From a checkpoint of a small transformer trained on Wikipedia.
Architecture: no biases in attention or MLP, attention and MLP in parallel.
Training: a variant of Adam for these matrices, 104M tokens.
Each number is 50 + 15 x the weight over the matrix's rms, rounded and kept within 0 to 99. Layers, rows and columns count from 0.

# layer 3 MLP down, 96x384, rms 0.102, rows 55-80, columns 128-255
47 61 53 64 38 42 52 61 54 70 73 50 56 41 49 45 30 36 60 45 48 85 48 39 59 61 64 47 58 49 61 40 44 46 31 46 33 60 54 48 50 62 31 61 50 16 43 78 49 51 60 39 75 61 49 66 56 49 54 36 52 38 58 67 74 62 52 41 37 33 57 65 63 45 41 19 67 40 46 34 84 45 74 57 51 35 66 24 56 55 56 48 34 50 60 16 59 44 51 61 86 50 33 56 51 23 43 53 64 54 64 47 89 51 64 61 49 65 66 56 48 41 41 25 50 48 47 39
56 57 24 55 88 56 20 63 51 72 46 47 45 16 46 65 38 52 25 66 67 49 70 43 36 46 73 26 42 70 54 45 26 41 71 57 48 35 49 34 68 70 26 53 50 60 34 49 41 64 50 83 33 50 58 46 59 75 56 44 67 53 57 72 46 27 64 62 63 50 40 47 37 56 65 63 48 28 39 69 36 60 63 18 50 62 58 36 77 27 32 37 39 41 42 60 55 99 57 48 40 56 37 45 59 43 38 56 68 69 54 57 28 36 81 40 19 44 42 55 46 72 85 26 69 72 31 62
74 19 39 54 41 41 43 38 44 22 58 41 44 57 39 66 67 37 40 53 22 84 40 68 44 80 65 51 42 26 48 57 54 18 53 78 29 20 72 58 45 68 51 48 39 39 63 59 65 54 51 41 48 55 52 61 38 46 49 73 76 49 47 60 48 57 66 53 16 43 62 44 53 69 65 64 67 64 61 41 68 45 30 53 53 38 55 54 46 37 41 61 52 61 54 44 51 38 46 16 43 16 67 43 28 56 64 50 44 50 70 60 55 82 34 46 34 56 31 48 37 51 25 42 32 58 79 54
48 54 67 47 70 76 62 39 53 31 51 55 47 54 46 73 55 30 43 51 53 36 68 59 67 36 44 46 53 41 52 35 64 29 35 65 30 58 53 42 56 73 41 51 63 67 68 46 57 60 49 59 18 11 39 41 40 45 70 51 68 64 60 63 46 49 44 82 58 47 54 78 53 40 57 35 41 66 17 52 63 47 41 55 47 53 61 73 37 72 56 36 60 45 46 61 52 71 42 65 78 54 40 66 57 33 59 55 28 34 50 54 74 53 36 56 44 55 73 47 43 61 50 59 46 67 32 20
66 58 50 63 67 79 37 26 27 43 66 52 33 69 27 33 38 52 55 64 36 48 79 45 52 64 56 48 61 40 54 41 76 49 44 52 82 33 17 65 34 34 48 34 40 34 40 46 33 40 72 46 59 24 35 47 36 78 58 46 35 49 54 55 79 69 24 49 48 71 45 43 72 63 70 47 42 42 26 69 57 41 21 54 50 32 71 36 40 47 50 40 51 55 59 20 48 30 65 75 48 55 21 54 55 32 65 32 31 28 48 82 56 71 24 67 59 31 47 58 64 32 44 99 25 51 45 54
48 48 45 50 52 52 63 51 55 37 46 40 51 52 55 44 48 69 41 51 63 37 58 60 51 38 31 50 50 45 67 52 57 45 75 65 42 26 16 47 61 44 43 38 57 66 46 28 59 61 51 67 35 60 36 51 55 53 75 52 44 54 54 30 52 46 61 64 67 51 49 59 54 55 44 56 57 61 28 31 51 41 59 50 52 60 56 56 40 33 53 52 78 54 61 37 68 33 56 56 63 49 33 46 71 43 55 47 59 48 42 51 35 31 58 56 55 40 77 51 69 31 51 39 60 56 44 57
30 53 40 36 71 54 33 58 57 65 65 44 50 51 57 51 44 58 56 62 55 26 47 41 51 70 50 37 55 70 59 50 53 69 70 27 63 66 55 50 50 44 57 54 42 65 52 98 49 47 46 55 66 60 44 32 48 49 42 54 71 55 60 53 62 51 57 40 56 91 35 03 42 37 39 48 42 69 36 35 67 49 57 53 61 40 40 37 63 54 73 59 52 32 56 47 45 56 69 44 25 53 50 29 61 53 46 26 48 71 50 36 62 57 76 39 59 69 47 57 44 44 60 65 70 15 46 75
46 47 50 59 43 60 53 49 56 48 54 49 44 67 57 60 46 47 47 46 71 46 60 45 62 72 40 58 34 35 44 25 56 69 62 50 48 34 63 55 68 51 41 44 46 57 60 36 26 38 48 24 54 52 60 39 57 90 31 63 51 64 58 30 51 36 36 58 49 61 44 57 61 41 40 55 48 61 36 46 62 66 20 30 45 63 56 46 48 59 48 55 20 61 34 50 66 60 62 40 28 30 41 47 49 60 62 27 61 60 55 61 49 34 61 65 51 57 40 37 49 35 62 80 53 57 52 61
49 71 56 36 61 36 63 44 45 53 43 22 39 47 39 79 63 36 51 57 66 65 31 28 56 28 43 40 44 59 29 60 50 65 41 43 41 25 81 38 45 52 52 26 52 42 67 69 30 40 46 26 42 45 37 61 66 37 30 60 48 42 18 49 38 56 21 66 17 42 53 67 54 47 85 64 40 76 38 46 52 54 55 39 41 54 50 53 45 55 47 46 48 52 25 49 69 55 61 17 52 40 67 30 45 31 56 40 34 42 31 65 65 49 47 49 47 64 28 56 50 77 47 38 57 56 44 51
27 93 52 15 66 43 51 79 76 09 46 59 61 34 67 20 45 36 67 46 53 63 30 79 77 41 44 43 35 65 40 47 75 35 32 48 42 18 31 42 60 56 49 41 36 41 57 22 48 41 61 50 48 60 40 43 43 50 51 43 53 60 41 63 40 48 61 58 47 58 85 48 39 62 51 57 60 66 48 38 40 51 40 64 63 39 31 69 63 50 55 63 49 38 44 66 60 35 76 63 17 41 45 47 56 59 35 43 76 63 61 97 53 42 56 31 34 38 74 29 29 51 61 59 80 19 67 37
65 69 47 63 36 54 36 62 66 72 62 72 59 44 58 60 51 48 41 68 65 81 29 43 47 33 56 60 22 32 48 47 36 46 55 55 39 61 22 49 40 61 47 52 32 47 60 27 13 59 75 46 59 68 52 68 45 34 50 72 33 27 38 62 38 45 71 49 67 15 60 51 38 38 26 68 70 65 38 73 53 59 40 34 77 77 27 49 47 56 35 50 77 21 71 52 37 45 71 21 48 55 81 22 47 55 47 56 67 71 70 65 30 38 52 46 30 76 86 29 52 41 30 99 71 68 03 80
47 37 55 72 48 56 57 15 19 35 69 73 07 52 20 47 62 37 34 56 55 55 31 22 55 43 66 42 50 60 40 46 61 68 42 37 25 33 71 55 47 43 34 67 67 37 59 62 40 64 53 49 48 63 34 54 13 38 40 34 37 70 28 55 57 48 36 35 50 42 00 58 53 57 43 76 25 55 52 56 37 41 32 29 44 18 63 46 27 56 33 43 67 41 36 41 27 42 26 28 65 87 56 23 63 52 66 53 20 18 20 35 78 58 14 84 50 58 49 70 50 55 80 57 20 61 66 09
32 49 67 26 55 37 52 49 42 46 48 42 36 31 47 54 38 74 29 61 66 33 63 69 39 50 37 56 90 39 42 53 45 64 58 41 38 58 37 65 61 54 55 55 54 40 45 65 26 52 37 37 49 35 49 38 46 19 59 58 48 75 49 68 69 39 66 30 35 47 45 54 33 56 39 33 70 62 59 43 44 49 42 46 56 41 66 32 45 77 52 62 66 42 46 77 57 32 64 19 50 54 46 47 44 50 27 60 46 31 68 43 89 36 45 32 58 43 74 44 39 58 37 25 39 53 49 45
57 38 50 09 60 40 38 65 68 67 65 46 68 34 68 27 46 58 44 74 59 48 51 45 38 43 26 42 57 59 44 46 28 42 41 53 57 48 30 69 51 51 38 54 51 74 53 40 62 56 46 70 64 43 49 54 71 67 63 38 50 49 77 54 42 47 50 54 37 55 80 74 68 44 53 50 13 76 30 53 62 56 71 83 62 58 68 82 73 56 56 50 49 45 77 69 71 55 52 79 44 46 50 44 47 51 56 65 67 60 44 46 47 70 55 64 58 33 58 26 60 53 44 45 66 48 50 50
31 33 37 29 70 88 32 49 51 47 32 61 37 56 55 36 46 73 36 53 19 46 53 75 74 81 40 48 43 49 48 27 51 19 54 31 52 34 40 57 43 46 29 74 45 74 68 24 22 67 81 50 62 83 34 40 43 59 50 58 75 63 60 54 47 59 39 51 30 55 52 66 32 23 35 70 55 63 45 44 46 58 65 66 79 44 53 43 39 41 62 47 48 27 32 92 73 39 23 24 52 50 71 51 58 70 44 62 56 56 58 59 54 44 60 44 52 76 48 34 66 50 29 59 63 35 49 33
55 63 29 56 47 47 46 52 55 57 47 38 56 71 45 73 26 45 48 63 33 57 65 38 83 56 50 51 67 55 53 87 62 51 24 47 53 61 63 51 32 58 60 47 60 65 61 49 54 31 40 38 59 63 68 44 48 35 46 42 72 47 58 55 64 53 27 62 11 41 38 47 39 56 41 52 40 23 69 39 44 47 76 71 58 48 51 65 55 22 52 45 29 45 43 78 33 56 71 63 34 27 53 42 19 57 39 72 44 63 45 56 55 62 55 57 43 73 22 53 33 36 37 28 54 46 67 60
44 60 52 51 41 50 33 50 50 51 31 35 40 72 31 35 24 78 34 40 44 34 46 43 40 25 51 75 64 39 58 32 50 66 62 17 33 43 45 53 59 32 43 68 40 73 60 32 75 38 90 52 25 45 39 42 30 54 56 42 45 53 42 38 67 39 41 31 67 69 25 56 55 65 30 14 25 11 48 28 63 42 39 53 38 46 54 48 44 65 52 22 44 63 78 27 46 45 39 58 40 61 29 64 48 50 36 54 37 44 69 62 45 32 41 56 33 37 44 48 33 55 86 43 47 45 15 17
64 12 40 51 25 52 41 45 39 70 37 34 40 75 49 37 41 55 20 35 44 28 36 66 42 70 51 67 20 55 66 48 45 67 73 46 63 52 51 40 38 38 36 25 44 69 44 29 54 33 54 37 69 70 65 48 36 38 38 35 66 46 42 48 61 42 65 21 37 67 80 51 50 56 49 42 63 67 46 50 46 51 66 29 43 61 44 63 39 54 45 42 79 36 34 57 49 36 58 82 35 35 42 62 73 53 49 53 62 38 61 64 25 50 51 51 34 56 43 41 50 48 22 52 51 70 23 65
55 99 39 58 36 52 58 55 39 48 47 57 52 39 36 42 52 38 56 50 41 41 60 64 66 42 46 47 63 66 53 58 50 42 29 50 17 46 53 43 55 71 46 54 27 69 45 63 52 42 48 22 52 56 68 54 37 52 60 43 42 56 35 47 15 71 62 62 68 28 46 45 64 50 53 54 78 51 83 47 37 50 44 70 40 37 54 10 33 31 76 70 48 60 43 25 23 34 36 46 50 32 42 62 54 42 40 40 42 43 77 35 99 27 36 55 67 36 31 46 61 49 48 37 47 44 65 43
56 59 41 50 36 71 31 34 44 71 43 69 39 49 52 40 69 46 43 51 36 48 43 43 54 35 77 51 46 62 37 36 37 50 36 36 39 39 32 53 40 22 51 27 37 53 63 69 38 50 35 64 59 49 66 42 35 41 87 65 81 43 63 54 62 57 36 50 60 58 57 69 36 44 64 40 15 45 69 28 52 40 38 39 47 27 39 52 37 44 24 65 60 51 50 71 38 61 47 62 60 54 64 49 70 29 67 75 48 46 40 62 54 36 36 61 60 41 06 34 52 57 67 53 27 60 27 25
60 25 39 20 33 63 45 53 53 56 26 46 55 39 58 84 66 35 51 37 42 24 52 44 46 79 41 45 41 83 34 49 47 43 39 54 66 56 51 56 46 50 67 71 57 77 42 17 20 50 48 49 38 22 43 58 60 67 52 47 51 57 40 50 35 50 43 46 30 66 68 45 51 65 66 25 77 55 39 48 63 57 49 61 42 63 43 47 37 44 51 49 64 46 75 51 42 28 53 42 66 41 63 59 42 50 52 53 64 74 36 66 52 52 50 47 59 48 41 49 61 21 55 39 60 59 81 82
38 39 76 46 63 24 39 88 86 41 36 47 76 47 74 27 69 67 78 34 44 75 58 51 54 56 39 51 50 53 21 26 23 44 82 74 53 40 85 33 42 69 52 59 62 53 51 32 31 48 33 44 48 49 61 61 89 51 47 58 15 56 72 42 53 42 43 69 23 53 78 56 91 57 48 60 50 56 51 72 58 63 56 35 40 83 58 61 51 42 32 76 63 40 53 54 27 43 50 57 38 58 61 50 79 49 57 58 60 76 33 48 50 57 85 45 48 45 46 48 37 55 64 74 82 38 54 62
43 64 68 46 72 47 72 56 55 64 34 37 46 62 43 40 69 68 51 56 46 50 53 44 70 51 44 67 49 49 46 41 65 27 48 25 24 57 58 53 63 38 60 37 54 44 58 25 70 50 58 53 73 38 34 49 52 37 60 33 78 49 17 30 30 63 53 48 18 34 72 55 61 69 59 47 47 22 49 45 43 43 36 81 65 46 62 42 55 48 52 69 33 54 36 43 65 49 59 56 61 58 55 45 54 52 61 24 76 52 52 36 49 30 70 58 38 38 51 95 37 55 48 21 53 64 56 46
43 36 38 31 43 74 39 58 65 56 57 44 67 34 88 83 56 45 67 32 44 41 60 38 36 65 79 26 41 49 56 51 28 55 61 55 69 64 28 53 59 41 47 44 58 65 63 49 38 15 50 49 77 47 36 66 48 41 67 84 58 48 38 23 26 43 44 63 30 37 82 37 59 37 43 35 69 83 62 67 69 65 34 56 26 65 20 67 50 57 46 50 32 76 79 49 25 62 48 65 42 69 51 64 31 76 60 53 47 64 32 45 68 35 54 60 68 67 44 42 39 70 68 35 73 44 59 66
37 10 48 57 40 46 41 44 26 60 65 69 43 56 40 84 56 36 41 66 64 42 69 68 52 48 75 34 51 44 71 59 57 47 43 83 60 50 65 57 29 28 54 42 13 37 35 82 56 65 53 77 76 59 69 52 48 50 30 66 39 52 40 60 38 43 55 58 68 58 68 41 64 51 64 59 45 40 32 53 61 66 64 54 63 58 27 46 24 35 40 49 50 82 68 60 47 71 48 49 59 47 82 51 61 66 54 45 25 31 49 50 42 32 49 57 66 58 42 46 71 34 55 99 34 38 16 63
69 57 29 50 67 16 51 71 63 57 35 00 58 50 51 36 48 62 64 39 56 71 71 72 40 60 20 61 42 67 53 62 58 89 53 42 17 27 60 63 50 37 45 72 39 24 44 23 55 55 35 53 50 62 65 44 47 67 60 54 09 37 19 28 32 66 39 31 38 66 42 80 57 36 60 42 64 18 72 52 55 31 46 48 40 39 77 55 63 64 27 59 47 52 50 63 65 53 55 25 30 55 32 41 49 63 36 34 79 55 43 73 25 65 55 73 00 27 30 78 66 33 55 57 55 53 76 35